Weights of a small transformer language model.
Training: a variant of Adam for these matrices, 549M tokens, 4189 steps.
Each number is 128 + 32 x the weight over its row's rms, rounded and kept within 0 to 255. Layers, rows and columns count from 0. Numbers have three digits each. The size before them is the row's rms in percent of the matrix's.

# layer 6 attention key, 384x384, rms 0.0399, rows 24-63, columns 0-127
125:124122145150098147099194157085132103104128115110161192156107157145128150123096121117065114128195160108107112062161183082141155087124153133063158115134123126196119071134144155134135111112137149115099121103124161121105059110100121087164195070149123158120094120113099141094187158182140194090134116097149117191106101156122120126103156133141090133057089121098150102126124139142119124133125
122:095109076126141080078092181142028164115147098095133127131137153123162150091157131129128110139123088081127183076139095216161135121145109117088058130141064247161168121113116124094131139131159094102061132172101107135096168108136117198102132099114116101098148144189153112142130121133124106216093154081146162127154133157168144149091147131149098104106127136132109158129164171140188107114092
132:158073145158115117096172110120063151130149169126078125161135107186174128076131163137072115140148147110162154181070131097097128124142115139096126141104147122189150121105101138113132139070150126109107082115114131151121104121166122124145159100132147138133136118100180141124125152136104114068134143140121140122082109088126213148145132131139110178096168078044156132162173108153084154149104
132:155204142125081132141091130101132098156172146114084087117176157155172117147137139121165144076041103152084144166132177047087107199111111179154136119141128139158167137102085138110046165231203167118145126051114110150135129131148196110108131107152112146075117109143150103195137145085154111151150153154112178090126178125086126168190135095170144134176148133135129086162127151170107136100120
135:091141121120124130095111131116155126137100073129148117132171134073165125136166190083190145035114133102121112120138150165128161092188076103198100063117099142151162057075111129019075058114121102120116179070120129112121080138149165095134133065084110136104147173101116152140199146153144119165130159141156207088088090133097111150120093077139127115148123134147076189143112098117113107101106
136:079155115149135136105128155107130113078115161153115173128104103098129106142090104190107100164089158202135164077164085165129137135100101165198141100086109105145105073139136098166125102132082113091101230067144110200144117110173132113126141162128177105116101181140103159105168130148146150113117096144109154156133170084115123152117142197152109131156065109161090115164096110127157134187126
130:038102166124102109095131119140122115117151135120110114121140130081155173128116094155081147242139120158092132136071129143128082169126064106067116111110122093082161174130117159081108098104171118186181149125134119160144142097145134149113121118105165064151132148134114132055121138095130111127154147141101087140123145129053156171159117126176189129170158220131088130136115203131142159153113
134:082070137150139133142122196109176097146078170127114139118152125200123156140187117112165060112115127115127151082110154126144128102127105134063079105164100122124122107088130117132141023135089134136080109111128122107106120070102051179129142148168105130140080106096119153131163126134127113165120108092102167155109142103095139163110210104162125112125122130159172177111061141147110139132140
046:156073124131123138115180157060132107149082173144091105093085110151087143098134114124098196116154162182119142149105125156099113168116125151149191092083089041175075141088164166133139112102166133181166107177104170098074134153150116083118139127084147149123117135111110097123117131147097106104123144163150094132146101080127156026120143154156157115110149159076140085128118180161169182094185
047:144090123168228096144078128106125151176126116140124199112165155119110204172076080157146117173183170038159121178060123152117113141130142142131128161146164146136131076040076162147155103133132163130119149133108136096102159121124116115131177120154103148120125160101144098091206164195147174154153080128165068142101094143126107161097168106125098166134127128071165136154107093118120185134128
050:106126218180154118168097120182101124157069118104139138103116159121197185148101101129167137096121188180150128149149126074145120068167097155163081223109147145151119102141089089144174151153135125144130144154097088243144154141041105089105133092087130118094150112084086122135120099163097144174157108123081168118139170113091170138148100147052135124141141123098159114131087142048106175110159
050:072134128134074127088132157108109109093161158119118160137150148058072078061109132086095147095083089121124156158093151149173112107112145108094138123130145115054118122152230114140122096029120078134129131079146143125129123061066183201143044132109135155129095125190171173163152092127161143109104099118131133125144129109109164159095171127143147169076106134077137135101186118116104152109118
048:139094172126160096170119111124078104133129028135115099139118141135133116148135131043086117133173100237108141154105121101132123151108129089115160128133081143138118112144143122095180095194126086103162113124125137139163143149130089114126120156166062116122177093127079122071077132130153120095153123149118131148122090195123128128147058094136081092186170111122134142124133088053125112094131
050:185118095163110100102122105135203162126190196101142102147135100123097083131097111147144140104115110077018131111134134134084137131123126121098140122129170169108088110143156131115138208153078143138101129117117119139154093080147159130105187114195157176136114125101122071170144139134102154096102144139156090146137138108132152131114178155141198202107123162166150094169130104174098086122158
054:100160116126151149098101126106161135122111086116088154145104129142147044099068108170088085126123065088120194152133123153103099106156147098107134090126111169157169126213105155120118125086166064089116117097152162124116134138149092156153150207107093129122197164197131137140163107152144108091135131119093119155178102176146118177113123147102094119171073146154141096120131120152131093109097
055:198135125135091134146137123139120142136167122092125068119138087116130182113157161131158152115120152145155100082127131171162112206131138149144137132126202147106106087083109118106123068122087147109181144145122095178168108114190204116088120092166170148119119086113117115141135090168127174078106118113160128084121166133115091124170090105157189196101169123101159087156135108171122096118109
060:094116153144135147081094117119152085133130168198111159139124213171090126156107093169099130099122118102139185169159102121120144081138087094122097121154068150169115151127094158127102148110122123174121103116114133139095105185121088117129139114142125096133167195165149131150173175147120125179134165104149142178116178179157168169118095125100085114206148153196135096151119114095160170150087
065:135159141154096169095096147124180116137128170112110144092089147114075125146072113164140137051101162106079179155172134118166129116198097088068061116161095170144106155157141105104119170102141126122137119112108159121135117134154078131093147109137156107172128174160153145195197192140161137123142136092147129131153189142134152155136085141142151109129103143182142077144124096142144142157112
070:087099112112122080132135095173130163110123116168134092120120142123182171101167165103138090188124114127162158095121097091121117160080144125170156161106116086140121096117106093182111091154126130120129146185145114123130149129104134159239102095150112122084120093112131136084065086129067100162084149150119139131088106117136113090157179167127142158121161134127119178133154182148128092121170
058:151183118116121085122121129145118116099134138130173050122135101073108174081216141139169159102125148096136059143156175158131063210132127152120153168119211104076126113096121145109178147173134114087140142154132097183102146135152181101095211104129142113141012086096093121141099146102100125124097069145132146096099071141149133122181171156171184190150179099090141178166105128106129159140125
075:162122132146132189195136163094108126153094131046131138135108125072128129101135112131148160104164126134082161082137161109162144141182166108091106132138151113125118111163148183106122154140062127136140130092119137102118084129139145161101184077136168120178101130114188134151175161176126190118131128088076103148170172117114106115134130129102154140077111110045143083126103121102090086103091
077:128184158186113131152117138160101085125114130108104176154148141145030128168128105183125171125148162090122156108126129146118144091167095126130128128129143108118099090137148147104089092192137117107154120157149101115132141151145043134173110140100149145123151125166127150177120101114194113123144218099121120144133158151100134138126139060174137120114117135113159146072124119160160128113096
077:122128112098166130118183118117166158135180177112135164126188107204104019095196142113093118149155064121088088175122111097141097060134079118160121088174148102157150160132132166141122077096122158102142124152087109102136143174143085090108138142118127119135141105158115121082082133117133089099127141140220145100160133153075164140070114153161168109107096143162104127079145136116099138141140
107:110042189162115171190107100153069096118163164065153147154121107148178122070121116106156132133073164133151137139123108108103121134138128165119117184166134173093045094130143169161162083059072123150067136096104182140118132137103155145171123126173156130148133083089163146110163121163075139073088134109097095206103169100134114112135149154150129110113120171090160096140123147109101116156127
109:107135067098125146075173114121150140131143156095151072170122143057152111095102135115122139101148112166163159132143126121141142175147093105109136097149152181146148148120148045115151215107124208145119128156149101168155080138116150156112134156174052132171160147141149159106161090176176114118128105103109156169110095105101105162112082135077143131067139166151173096153122092111133194166102
130:087163165117095040145144115093165106075151122133115081120144152169137094134124147126178095138142093170112137112120082096120135192127133134112072137121166083119110095089139155127128138129183131179118088104112116182126166088119127110170152139161111144126154122194134118076109131106154181132165140074141093164143136091129098181162096094116116103086128144148154134126131103161108098133095
129:117153127182076126095100129133065165143056113138121140131130144191125077096107115168178107111110167072197113131119152061134129081128108158151162123166045064104088127119097054190138062129107119064116053108103110124164174112198091090175112163153147127138150129137144098122108109135086123133132173110145086107154124102172131146160118111177104166156172156184132100138175109110117113132133
131:082158177144169107121091115110104138172139151125129132110128107090178120112111105112076125120086090141145109163136123142111135169152160126053159163096090119056185176068095077107107141180131087125108142111123133138165110145133159123122106107144133064157144165146157119138171121151155089164139114170080094171112142080108140131175187106147150081025148116101116208102132146131126187154115
131:129107119116134124158141144126144154102150130156105000117161106146132176074158152083079135131173175125165131154127137106123132107080104116067126123118159177153108116121128066111136121097148123158087138188115129152117116101118161141151082166150161130094116188140120137133166148158128138101141148102110145119115033100105150130142145094107139152147127145153151152094143122139113174113150
131:123097161095124109154144023074144098162091171153119095112157129188182118140105127131135120135149100162165188092107126166106090107125157195209178112107117144195153133172098070187159133095088160144115110039158150090135112111125144147132154188185151118124114144118107161100135145108122141106124132095148146170094101115216142129112189147149134097175124120072137148115058136154094141119092
127:155148158125142149122106155126153144109133146141157081161141098093122124092094114131102183138080142121121090107106077141132102120088132095122154128151118204125105163123134120109086129148080139106113077105139123095152124151118116178152115173127102086184126146084140087105101146167087066106147082179137138118094108110076201076130136190125173129144161091125174113136084141061133098154128
132:118153121122044110131135129146064116144158169092091168146099056090109165153106123112195097160163135132135146132127165153137119141166122178149134157116132082151117097175142137135123111142158091145162151113123168137102116150143113198143118138152108091089082187169068110135117142089148123120151114097091138104150156121088158132149165140109116104121081144078122128062148050083100096121134
142:170121191099183100083139180138166122094146139119134126114132117177169126127119142088178122124163119179116167177118164125129151091126085150131138106123130084124132143156104109128146160186183127105133067139117131175115159128174116144115113126153162093106130168138160155108121118193169105136157135106148137114133144147110093067149139156092148091138139112178168158129153185179124106143133
140:089135242108169102175118111098120099153132115135110133124178129093159115143164119131175148097131135145143134113131076105141161167130129136045121169091158104096152129086174161115117109087113171133148137153144122145121139137114114085115128115117164139107114051173137122094120084097205090096154101070134114101119166132125107104111147135071115185107116092110150186101204135136110166189127
131:146135155146158125023121158149139089113102189133146077142102148056142138158131116097118120120093092060090109162143124129153113083083136139132111078122133113099097130120134127095138118159092152144127141069075097115127113181099072074094151155068068138110111115143111121090106154138176154038134167135137152194187139210189127139160144158109151129158140128115181116075114147118113080133164
135:151141147096120123081145187108151154132106120122114037060135111080031150081095157098163151115148172157144194100110147064101130156119103121188173157100113140157155134132143142102099131096154089126112121148126168145108075107165130065092148122108140112075125110113084151094154129145167121176143081157074115177102169092096117095149160120123064104097115150126152056086205089082112124100117
145:036081149158139130124151162102202123159110095130121184091177128158035150104134142138125126180186107102135119138120146111156122077098130169153123105147133088120156131101104138095156144142129113131171119066108165183125101131139117142090159085046135068180114131147134133143139152073090126099136110081107123144088114061166204099096112176111128225150133149110152126191160134114095123079135
133:114130096100173208178136120124137139134189128126098189145109217175056117109173100091181152116131116088166149197072156142132119098165114131129184136113147126111126141084120145142167113091113151169109150131090195156119081141106169123101139136157130143132072132077100130147148116127155130121135170188147135118106151157157052154136137139088143107146187104098042126153139105131144094133134
133:135169137113103171159120076132100144140161170132105043157128129133152118127129178115152109072132112139139144129146085194107164084114176109096134153148118184135087032188149118174099158164147157142090146194150105116143106098125168077145103110095169115116134127127107089115149118106130149145168129101125091153126129094177157116161165171176110099176137137140123154114172187164130148079120
125:149051095148213161142089147117101127118073131149133131100093096098110146116142144068100163084126139157145172076160142105148139162114150192129123151119131103128129160149132142169146111086077147083079077154149097156133124127133145114127075109120144159109162123145157120141079166163128135157183118102095107151153162116169108109161101142114091169065150215070112187118173160157114131109112
# layer 6 attention query, 384x384, rms 0.0408, rows 25-63, columns 0-127
149:064133123137121146197107114140085182143169089119084076134134112124135180117192165170113132172110117120118134095080131155133132183072132106115176126121135104132107102121131138129163131144158123165087078139208041218106135126194180139154136147172081124130090130120162109081149130139115074098075118115155099156164075114116133148180139186113142123087120091100147136138146167166107147164147
142:134133098061133106125104121113105125151149120103099099094142124160118091121112126125086171119143075084109160118123179122129104101083101106061171133134091128202093092146157104126078108133142130160109125119116105098132114166092111142102112146132156109135090150156157118188142124077156108183146118175146147123114134082107173110069063135124113086189125109136112105097127137083102156132089
139:123107119136083139181145123094126146131143177149111126079134145143151100124118121127209177126126112129097103141103183061104126125139134223151096208172161119170116081088120173177077132166145093090143101115147121162115154138149141134097138092071074114115121106107159126072190075122158155115152136088096119139059122137142081149106164127144113184196127168184110153176091090155171146128117
141:155157126118095174140127093138142095119110063139149078127119159147181143108182149127127098097128128109132091119103131124153154111166057162135122128103102154157123113090178143153102085139163088167099112132095074108124110055117089065134169121117098100150125147090196133121196134063125142090114115096126075151135134157084104145137141154151101096125090107158108090112117105156116144104150
139:099158140142160087101113161100132083176132129126098178173183160143179091143179166033126141045167148140118123142158145134126112099115130120159110046108112145122110064136173098101138098069112210097080131151115155064142123139095175122143127078122109176137111170160099126187171110132205150159104133057112182058151185118120138150104127172149109105106135184176156049115151103136108146101165
134:097158101147119127127135146132115176116121166115132132129085158147141176127126117123124119142154152117107194073193133111101122131127094137086115154113101079113156150106109149111117086092168094187177145081169160136140134176115103156142160165107138157097181121159114123083138104107193121140092131140141137127096155160120101071090095090126099110129138129147093089064118207101033161190120
140:072132150137198145148128163114150111121072168140119092101140098118093139085146075108138112101183192118079135126099108109191115142149112069077130094182105107130095147079128166108121170096103125112126139133157107174131141127149070184137134141103151101148077120051130172111115134166152128044109103078101163131135133188137120150097128167114118145133125112117125134083112127123110133163132
044:117078147112171120099114084154149150071077133090159163105145091117111054116087068110123159161165068073119118103141137130087121071118106100076152127184093183155094139157221162128114114127155071085132121110143147153141154105153119192091159115125083139090131189143107137149147145202102098106140228143185116133125063227158139177124105087115110127125184129102160124172175135150086162125131
043:112247120125115139148187143095166090129093101129111104104129097041095091073171139133131157124122132167135116083094117081110130124127174119134135067095176190137106178146089177118096169106107197023104136092134122160100158141140154210138161150132200164136083088113125115164125111107149096078136111121119178084153148134105129133176067144141139114176144113167139114131132128106159122207118
044:185101039197091094099157173122154093107175173108166116136105121111142086157169105114126141085108107088079129159136144130080181127103146103104109122169115127152120178125082136086062087095137117188084078124125085096185133087093174139122120180121137125137115159120143147140141157095120189112121085106132118083156177161140096100125114106138134111142139103127069063118144144217133149106098
047:088082154122128148095129088145122167142066123133151120126101150136172209177150112129136119152187110162155126126121125126096155152135132083183145208149082117197079159132107166125170118142131115099155089169089118145150134132111098082143124115145058055117158113106136100064125162130117150153136175149186162060136083102150103076094091106189173082116120087148154172133088075100128094144144
049:112126112117095186072109185175180161161133210126112134130118181149131123099148094098142123169100143086057109154107108141149159153088119176104099123119124122155095104158118140141072108145134141139099088119065094125155145192122114082129144066080168136137097161121133112146194111137097186148086118069099156084127220114137164125130142076110159114171140104072126104181115130107118127167155
049:137118149176123120162135102158124083119149054119124144180125128156111176118181089097114133106138106093199112086116157116144163133149075131102188166127132128163122148068118144079200059146127135129150164163174104132151025075051077112136146140124133169123148079165110172140110141115138097140130141142072172087145104121135129142166140125130060085103105149094079146137088166117161110125155
054:159136089077095187125116156134082128110126158121101117142154148148158136129150111140135123104101106164089171106084124080104122183144124139114129147126127087101087133095166161137139136151161158125101147163060123147154164153136174095164097065084115145112082152102092139081118116103113157108044138112178144131103134159122104141123146121066156109136130119098143139113180128115127148162181
050:115152122160147119181137122153193146138144090105153096152093123167080133138142133063099124080141123136165087150110131111151129141136127100136134115152148108133158127080144118096178090172112108066158197102219144108132064092105117150118188158190158149148130090174176147144164100115144052121184136168114144107134134103089167147097150115140121103066097188079102152132158109159103127123100
059:154132115098071153120117127111124160090060159113095138086122152115138125095097135167114141059143103145068172145127144112091150143124110063114065133152149104129150132145160126148098190115163135136143110121085157127099208121137136125128117137037107107116096135105107091111099127153098147133115128147176147172148131241122068138098108153112101116114131085126137140096152148115140088155132
070:140098110087112185111122131072137155103092111104113117135146168140170119079158151138128084115089071146069134153068160069073186187149098098147098138114116067102095150134153154171130093163163144158140119129114178182142201118137167076100133100093094142142106085094093076080125114091058141153055173113143119145089127174124118082163108129088106111103104107147115197099167122052145122143181
065:092136136154088062113127112139158116164115098135100136109108136163115123164065104097140159126119160114187110132167115223184085109102108101104108095107148197122148095158138113084104194061152115096126149159117115146150062125121073110093101148165143131139169199130119176170136157103192091158187104110072128117171148085148151144110096082188127166164105161138094050152083122221178173111115
058:135075146131111066155109129148160133146126093126123112146105122168194159137112147079194095140161163137178140115097079120152120118092162109114136116089102183109126120155150127111091172127098109088186163187154115138135098134154034124167151131162117148125135138134119177116122121114124120086130104153058058148060121045107164058108169143141103145136090143104121142157019121202150151105149
072:198092117121142173151139113170124115145144105097129128181156085128143191136204193161194140157135112135112142137106090081122147154117194132178175157137166108104115138096134130145116130174116145153128110163152127142136127175154176160198184104145092084113140094105132121127086063183121130086114078157129094154072093138117099105143191143122137171074183096113172107154116177102135097152120
068:144120174080107199151179237109125154094125105068131120120114131140120158064145147151120125103112151201121157099094136156077175128089132091091117109110047134129145113194137133165186157122182086137126131098121111088104152141176201118110178103120082150135175089117108134139103130131158123121071237142188141184101107170160148130137127144196081163084134115127154136145090117063134042155151
089:132086126145134166135149155100115126128098093116166080123133112117145160125190127141117092080138103154112113147130183091100204208140161120098101162140167072154158155107102084223125104205096162114089061114112126107141158080145169135159118097135111110153114107140112118150130113204126137192156088120153131182133150221106135150104115155052073165115138079213144145124203136070150104135120
095:194104073093103162123131108180146148096165154145132151133150085125150187154135131131193090161126163119117149147141113128151141177152206148199164160122179088129092111111131139128114165142128144095155128109113146125121086180148185183150149119159120059103138081118139099122116087216091118095107087161164106170110107126141057148158168124110143124121195104078172118202116114119176096162106
111:122135085102120155132081081134067159107110112135170126120057146125125120149130162113130138178162118108201097100151097201118115122109132193079134152127149107120149102159106147175119113107139062145159141127161042133183102148148100121139054114141072129163153136159176170129171148152166073147143119163110126105114154080113087107136154150219058147174071143098127126098063160106102117103141
118:039134166136128107129146160146099113115075123152142086120106144155128144167105123129143144122131138144089114119115173157126112142150152133100135107144157189147160139075098093116113153090150104156147126187182115151110127072139086138118151137061086131158164140137094177133076125125145094115138142139108111137151150091124154142110083196113092099119032181153117087143143115151163157138139
130:054068124186121121117125118096129144103106087128079149158110135157060067110106140187130064118156197108114135091109151168064115134117100113098120088176053102141167180123137125121111068067115138130113137112119148128141129077127109162126147133136102139115144175205134201098120127079176138110142119108102053139126136108104155109149082138157156116157115148159134108091141080099178165099114
132:070165231117084107098107134082092134179152142129143124066157128128098127122151102086093147120127098136134179165144170188126210147173055074138136118125138174136123109173122172158115118144129071160102104113160133110126120159141078158140088191105075143119184163098144145082194111093169130184171082136107129173133147124171105120159093167053074129130079121183125158073117143146139174117097
139:167123188151098166136182129149236134094121150134093131118139166147104166119139141183117117141175094115134169110085152125147125062106143108114130099153099159115077080128086116108169141122121107116124103111078107116137088136122149082119146174172141158094113164155128149106142116129159100122104142128153144115139149097170152148089134068206154088145148111169124081150101064179127130116093
138:123126178098172159114128105158137111104140059128157098152131151157109106124124118108127087168178099141114125113124096133125079139176128140185173175150039175136118160155164098160158146113069147117152142142053149098127134118169077097099106160135185100145159119104153113167141057147129106143131093067170057120137169151131153096085152157119158097107108185144100077111114129128124190168119
131:114195180121107164124120146115107108142120167099159107109134109100068097172121110051116092140125131141107158128156112102150123130159125075119114157125034207164099145143132157077090130094159193156152158133156158088126141198118107127132116176101089135141112176129177069091164093096117087174167155119117154109081117132179165108055145148146137174148141129147092095147122120146184084153132
141:157166171091126098135121181160146125161121136115099182112170078153131137151155122114132124106166069091152178145076130152133086132159149175111149112116179064152176126123095082145116112157073075139135089085058116099112108155152103124148093058118163079130122114139081064178138144133176136111167156089135144101149171156104116095026139082117130097121108148178165134069132100119110090136100
140:082100166097131114166133173145152101088132154170114144083149160130168114175077054123095185122159140182147157088151160085165195091108140149119079115127135138087147128165125124121167158156191100100162104120153110096142135120146081186114100112100150184110148159107147111090123149153150068106139129113120150079074064123127157152093120133192067165133132104116092138089139104165113133132133
132:093158140153179069141127089086165144087124127183136115118164147129169116200141158116074188136109148110135144153142112111125136146102139078121173157132146095114133154137137162087131054129173122089107124141161103091130150143092143055063083124103089150200108129069094137110148120057156060117162138172093115097188132062125153158130149129119126127090095081130126074119133172140165153171156
145:174129168119119166074131162149152155136136148164113087061170162131148087164075144158113075135154185128098112176145096188188129092134086106142133132143082131081143151121162122165148127116096113122114141140093139101139156091072088128082082209110123169131134142165073155061059142134165095088158135141086121143099088148165119130161068054102156162153119117057169109096110132143141104076176
145:121125090074116149135190111113145102130136108103134104056154100052122143100085118115154162205102118181160178114095158029119146088094124062152111185138101105118121114165113143107157138119104104132125132173114089071129145142125182085160125122134106120068101097142171164107076122071134143130109188161103114128065085111142140163126051159126152135138075147147111152106184140111130093177226
150:134178075170141142175107154101123141077193094133067072146090151134105089069155120103167100105135179106112092135087129086120103132112116113120162120122096089106095107131116206133131161140188166127067143087151153130102203094119118204089180097108147099150047136095154093152137121074105097161128178160129098153124168165111108124155116130051111130119139140094107119167085176111107122117217
136:130120122092108128119115151092153145120200067155180141067129193177092141075102156059102123164161153128100112166139152115148184088119081188107167120122136127129116143076136130110110184130123113113062197177062130118142145164177137104094102088142152140151154126033094133135077152142127037109125118146146135127133148163107113056183160103143118097144120157111082109121120113137113097193130
136:089158103195120174118142146160114153108101124114122127123132148166103130151122116105135143182113094123116165120138110170156116108099055099092093101131126153064090107102204155177099168097104146153137141134058142140151073102147138047121080148160141131115172130136120137094152156071128154113122124137124141141185165089123110164165174136154189096138159133165133128084188045173141117130154
133:124071082173163119175127152148164156164112131157065169093131156121080150127113144140165131119140178151105123068120124162120062139101168149115118161163150166122149137124153132095106094049112117090087131165145129167126107133124128122117065047107174117035139200108172119106132156063129105157163161171118115116145161117119155121136085106096067101152137179116105166088140117153136138135121
# layer 6 attention value, 384x384, rms 0.0597, rows 0-14, columns 0-127
131:201094169132147169058166141143189080126095141119204174109172099144117140164136123165123148111138121150137177149172090148137096152143118129114114136165139175087137145178058083143143180102160105147127139095104104134106119137055144113091145134157181138144114143108091126119176100158125156159139143165126116113136127124145118099090131129203144144108139106146199124147123101166173097119100
129:106124110137134168097144155157113144129116124114123079159086167144093154097140192173138087143171115074091086120157107169095179122116139165145176133156149153157108144107124116130108114132134140163172132117015102129120137118134178064081098124117128118081121161169156076127124148132072105109136083094092164097175124130173176136097139101176119124124150156120110105118158162142135209098082
126:133120137142169145142124078172112109101113166124114169173113134148091107125097150100102040053174122148200146125157118091148127144170124124121138162147149115067148196107138092106114093169081071077152124093150102146122106121138106141123102116110148093088139092166100140148116130090093107156118128130152141136171144081163172101160144078100180170093156123154157179123097099119081121164095
125:155080154088121123137107122077048147155104111152137114058132113127112169111100129238104095162131144075155144158156093114071154137124126196159143111130117132112154060161087127048133141102114129112140134075090133149100130107151058094156109134161148110152110154117092117129103099118110161058145115087123147080132089146118083089132134106099163123096144162140158126125128177178101079109142
125:134129074079112122109120146136127132190146102109195139126124132152133138151104204149196052120119103109173126113146095104119089126087084141114088106189130136109152061142167096144083158095129084112134065113095146123137097110088160136088132072105205097118151134157114139127141173149143075161144072118158169143039134159164166058087176117152068162127095127141134106112130187128157153157107
121:168115128092181123172150141115133110099083155141135111157108125142148152175118085119134146139115102158155148101187122120159153162113152140150117194087110128172135100047105153145166145138133106133195130159164183094129093148089179117133116101134162130191113126086056145076095170094096139121129084160164131128113095104210172116142135094132126130098128121123151176135158110125102140152045
112:136072137079116059148132126148095114162135094152091150085139073128154101096135153060097086130111161140078122151140146090141114125108150100058170116185153111168107065082104152168115135148141142092114075134124063143160179187125138143111156127083143098115057172152165094138099092123163176123129174140180109102083121156136105074156060173176119161140109152117096115144104101088116069098117
135:112118136184102112165064175159186135160137105145111095071096163112109113106126092116128105165102089148124137128101106173106114194133102177180126039144102154040187124107145152159098150121149130061054115133157154099136134141118146113108127091102106150082114124131140099068118206232138140127121124079163171126157139133112114197111142121152104135123070116109126128133082066062145106133117
120:142078115116077110142094090085163115098136187139092094122168161090165124103084120130095151108143129127116062128183127068106106111074168160156134140189082126103076160154092121078168107114137137120124144183233086116113125195144127116138139102154128087059125117105113113107076050109109127151120170159150088120141104118097143106096121177191180155108153168083136106121134105178137100182154
120:128112152095171153105128074122198170126184123118145078160073123128137148147064146200130144160161128065136133122065084100141077079142103124088131177169164126062130197103096088132199158112120105076138124123112158122119113119133107114108102116147119104150156110106097083144132156084092170175141132152140138086155114102084053171120151107125149160093169111115145189178157195162136094178141
124:184114153097159146127108095115170207021136088109152156099084086157148168123160123128107050188100113144104116136065106167177133106132150133102156146135184129150105156149131093171146144088110087186125136145129064107129139156132134169129100117090145156114115110133108136104130135092111115111139141154137102184191169112103154158178144087165089101136110074101119086106158090089108089098167
123:175155153092077102194095108118116112233132116143072131141180139104128170128142129112123119146182114111170083098125178091116129126154138141114133128062073103155085177084116152086147134127091124163168143136126163093123134150151090135138139147092107096072106131187157181108145084163111133095124115120088145087253114088141119151147161173122169098159116152130165144124139113157081164094114
128:081080139164104108133175170110137170087114159119214167099146097143135129093080134146183176152095114186139118163126104075140108123134098091154141097136164156187147146112125120165140139116139126177149165092199095119145093102160089115115144164096100166113120087174154150136076175153158132070128132142100170171088134144092171161091155161146132183129079098111107115099145134130126138054109
116:097130131122103145153166082150083157116106154141075105079070178110127101154130123141149173147139091100138211112144191163127103136136109156175085109111148145097113082177123153136085063136163091178131205134112111129131122200131152128134106100134131090152186138087196129075121076152114054155106089155139099147166109100139135077144155163116166154152091150166105121146170098089216160142158
120:152119131119130145133103146110155142126121175112159127177206144138088152120090092161137075123159129143134120109187070176012063114089131103125120147136163115087140164134131094116158056149128198151108203114064103115113131143152159118127138118163103149101126158081107103161098149082123146087123146126081111141181133090096161102138169143173132137089154111121161104131143070180074133141111
# layer 6 attention output (transposed), 384x384, rms 0.0602, rows 0-14, columns 0-127
148:167130085225130026166153088145097101079133107162105144137173108179147136116118152086109121111135193080148125095129150086152169142166170129105147166124095141213155125098126120157117171132044094103151046131105108090085080116186115146164116134185169106094102165108176111103116186145098134095140155186119081128163104164143097087133058193099134098103122126154110136134107126075183114078127
139:184106153086190108134143089156106120159120141133125121106164133126114145154139092102120124088082117149106134153135148097143111166141171177142150094135108121128094131153109114143141113166132076072169144172113132130145116162104043172060160119124110099227127143138131114136131110160144098099128108157108110086153107145179160070122158104105065135192133107123154095183147086145176112101146
142:189106074120109061058098117136116160136151125110161131109130090134110170175147135126148147170098099059217192112150108111105164170135060087154163118165067135149131189125172176136092114091117187188115103128150190101146128169149089118157198108027182145161147139115096124122111118149156107113085111126210097152169113137137143107102117191082124126088139076084187156118173178156130116161145
138:169121125108125114164175156205117035137104099116112140189105131161142152060072199071146089059071064175137214127199131120116107188098155106107089087109103131061140096164078038132135157093086133143116164107130156158087113089091206097175174118097102173078113100106124130118134160142121131121128135198115103142116105159132133109130102123139116095111077165159135115113112116082209122084153
142:130146171133069124132111049148115130120116106145147076186139112115090106156147169173098156102149132122161145073081143174152121151094099099129146157162148142143120107145119138080129088151115107111144148154095116064152108129092117132148061225097104098153091103155136118092126158180110181136209163126170037077126160181139180120130074133120149123122176136089082119157080108234162074098117
136:113154079129096115155134122143103106159133134138139156125069160120116077077133152152148111148156117137126064094113170115146157130095133131125099116178141130159139199108111185151100124136142126172097107109165144085108157135180127148148106110130096082068150106148106200150131102101143070111146164160132139129160176131098131150124147120149124094085100090105110162151146170058110171119185
109:119155107144103118147125169091117132119232054112114114147105163178166091110147080117119174117070133122141127164139094138178083124150167138130131178092142109068146135144148076144174097100148134166093207179166102154120166114124142080126109170201174108094127127093168163093152120158132134094110138100123123070142194033142126119153098121098100075121100165102149114093166081138101179133089
139:150112138118127180150110109144144105115091103138143132156092158134083122143148201120130138145196119114163121188135096118109092180122115120163118109144183161165066086142147094118074130154138146188116087110143128136221122110110121178107188136131088041109162185212157130125149085134130055123156169138142177175101148110067086094136105178102115128078120135126141115147155168167093127129089
123:104136104122159150136131204117122104090100158069152128063084145151142107124129108126123153047131120123130083138081145146128097083102127115134130093099136103124164120105153050202127075096153084123121062146121104159084090157157140171098127206158171154111122071143128170149139124083126078083106154131160140090149099056135116134184201094089139109107069141116139099115157183133120123096096
130:174209087098124069110155154162121173064110137097124148059172133170155092076148127086141132102162184177115183126186110092100154124068131155122151128087162111127136132161132161126116094122085121101210090088142102127135097133157147131180183189108131173134168096132158190114112155128184124212114119145065135113118119127098162105171144125121149132119133125107123176076131125083143171142150
127:129171075131120144057164188107114143195127143076155131132110128191182179100149124131091116069141132060106125112157127129054133114100104139156119151119074107077093069111104219133105131114137131134123104168127161183050123137169164100146159188126164090174116112166158152136124091132155128095173148135186142139168088057153166149072179168121176111157085127105114154075150107152130209189110
130:089090069183143137124130086130115136071023074100148145101054123168128118175184077130105100112080128123123145100108110143144128052163110133153136120138170078093073134102171134145085140129180196104076120113160125131092147128109106070101151067167142173155153160084164093169177131130141103095147196147178185139091071130125147134122203153131132182144125098143115130175163163087136146169089
140:134119156113149176126124137124176091140129194066112090149123099152151157174134123119107074113156132131117118129070126142101074115083108103116143130113099132149136116109128134108144069129103096113095116097117189088093096132125161158091128128152100121152166134144161152126160126146083150113130174138127064058136165102172110105123047157118157121122125121099115120123152096149158095098141
122:071106175074120171086105123124104098092134142168131130133181133090122157127211104102160111127114145108118115104113060171140177163103143112156125085143091142090120095111154102127169119164172156076096147109184101082206162080095172126094147135133071080126111057189121115150113100114092111097089126098141101122105106155161166156203159109117137087188211108137115143105111151120073106104145
130:144082105154153133071106087095174113151135075143104099169135147150086099148118094101092134157182116125118145111138139135157165102168111158141075126109067127095151054077164116135102136120133092121128062089184093088157099124129136168132089121071116152117146066139084137167174136095147121185108180120133100133203094194167117133129144083092158121110158121184155124096062130083179127141181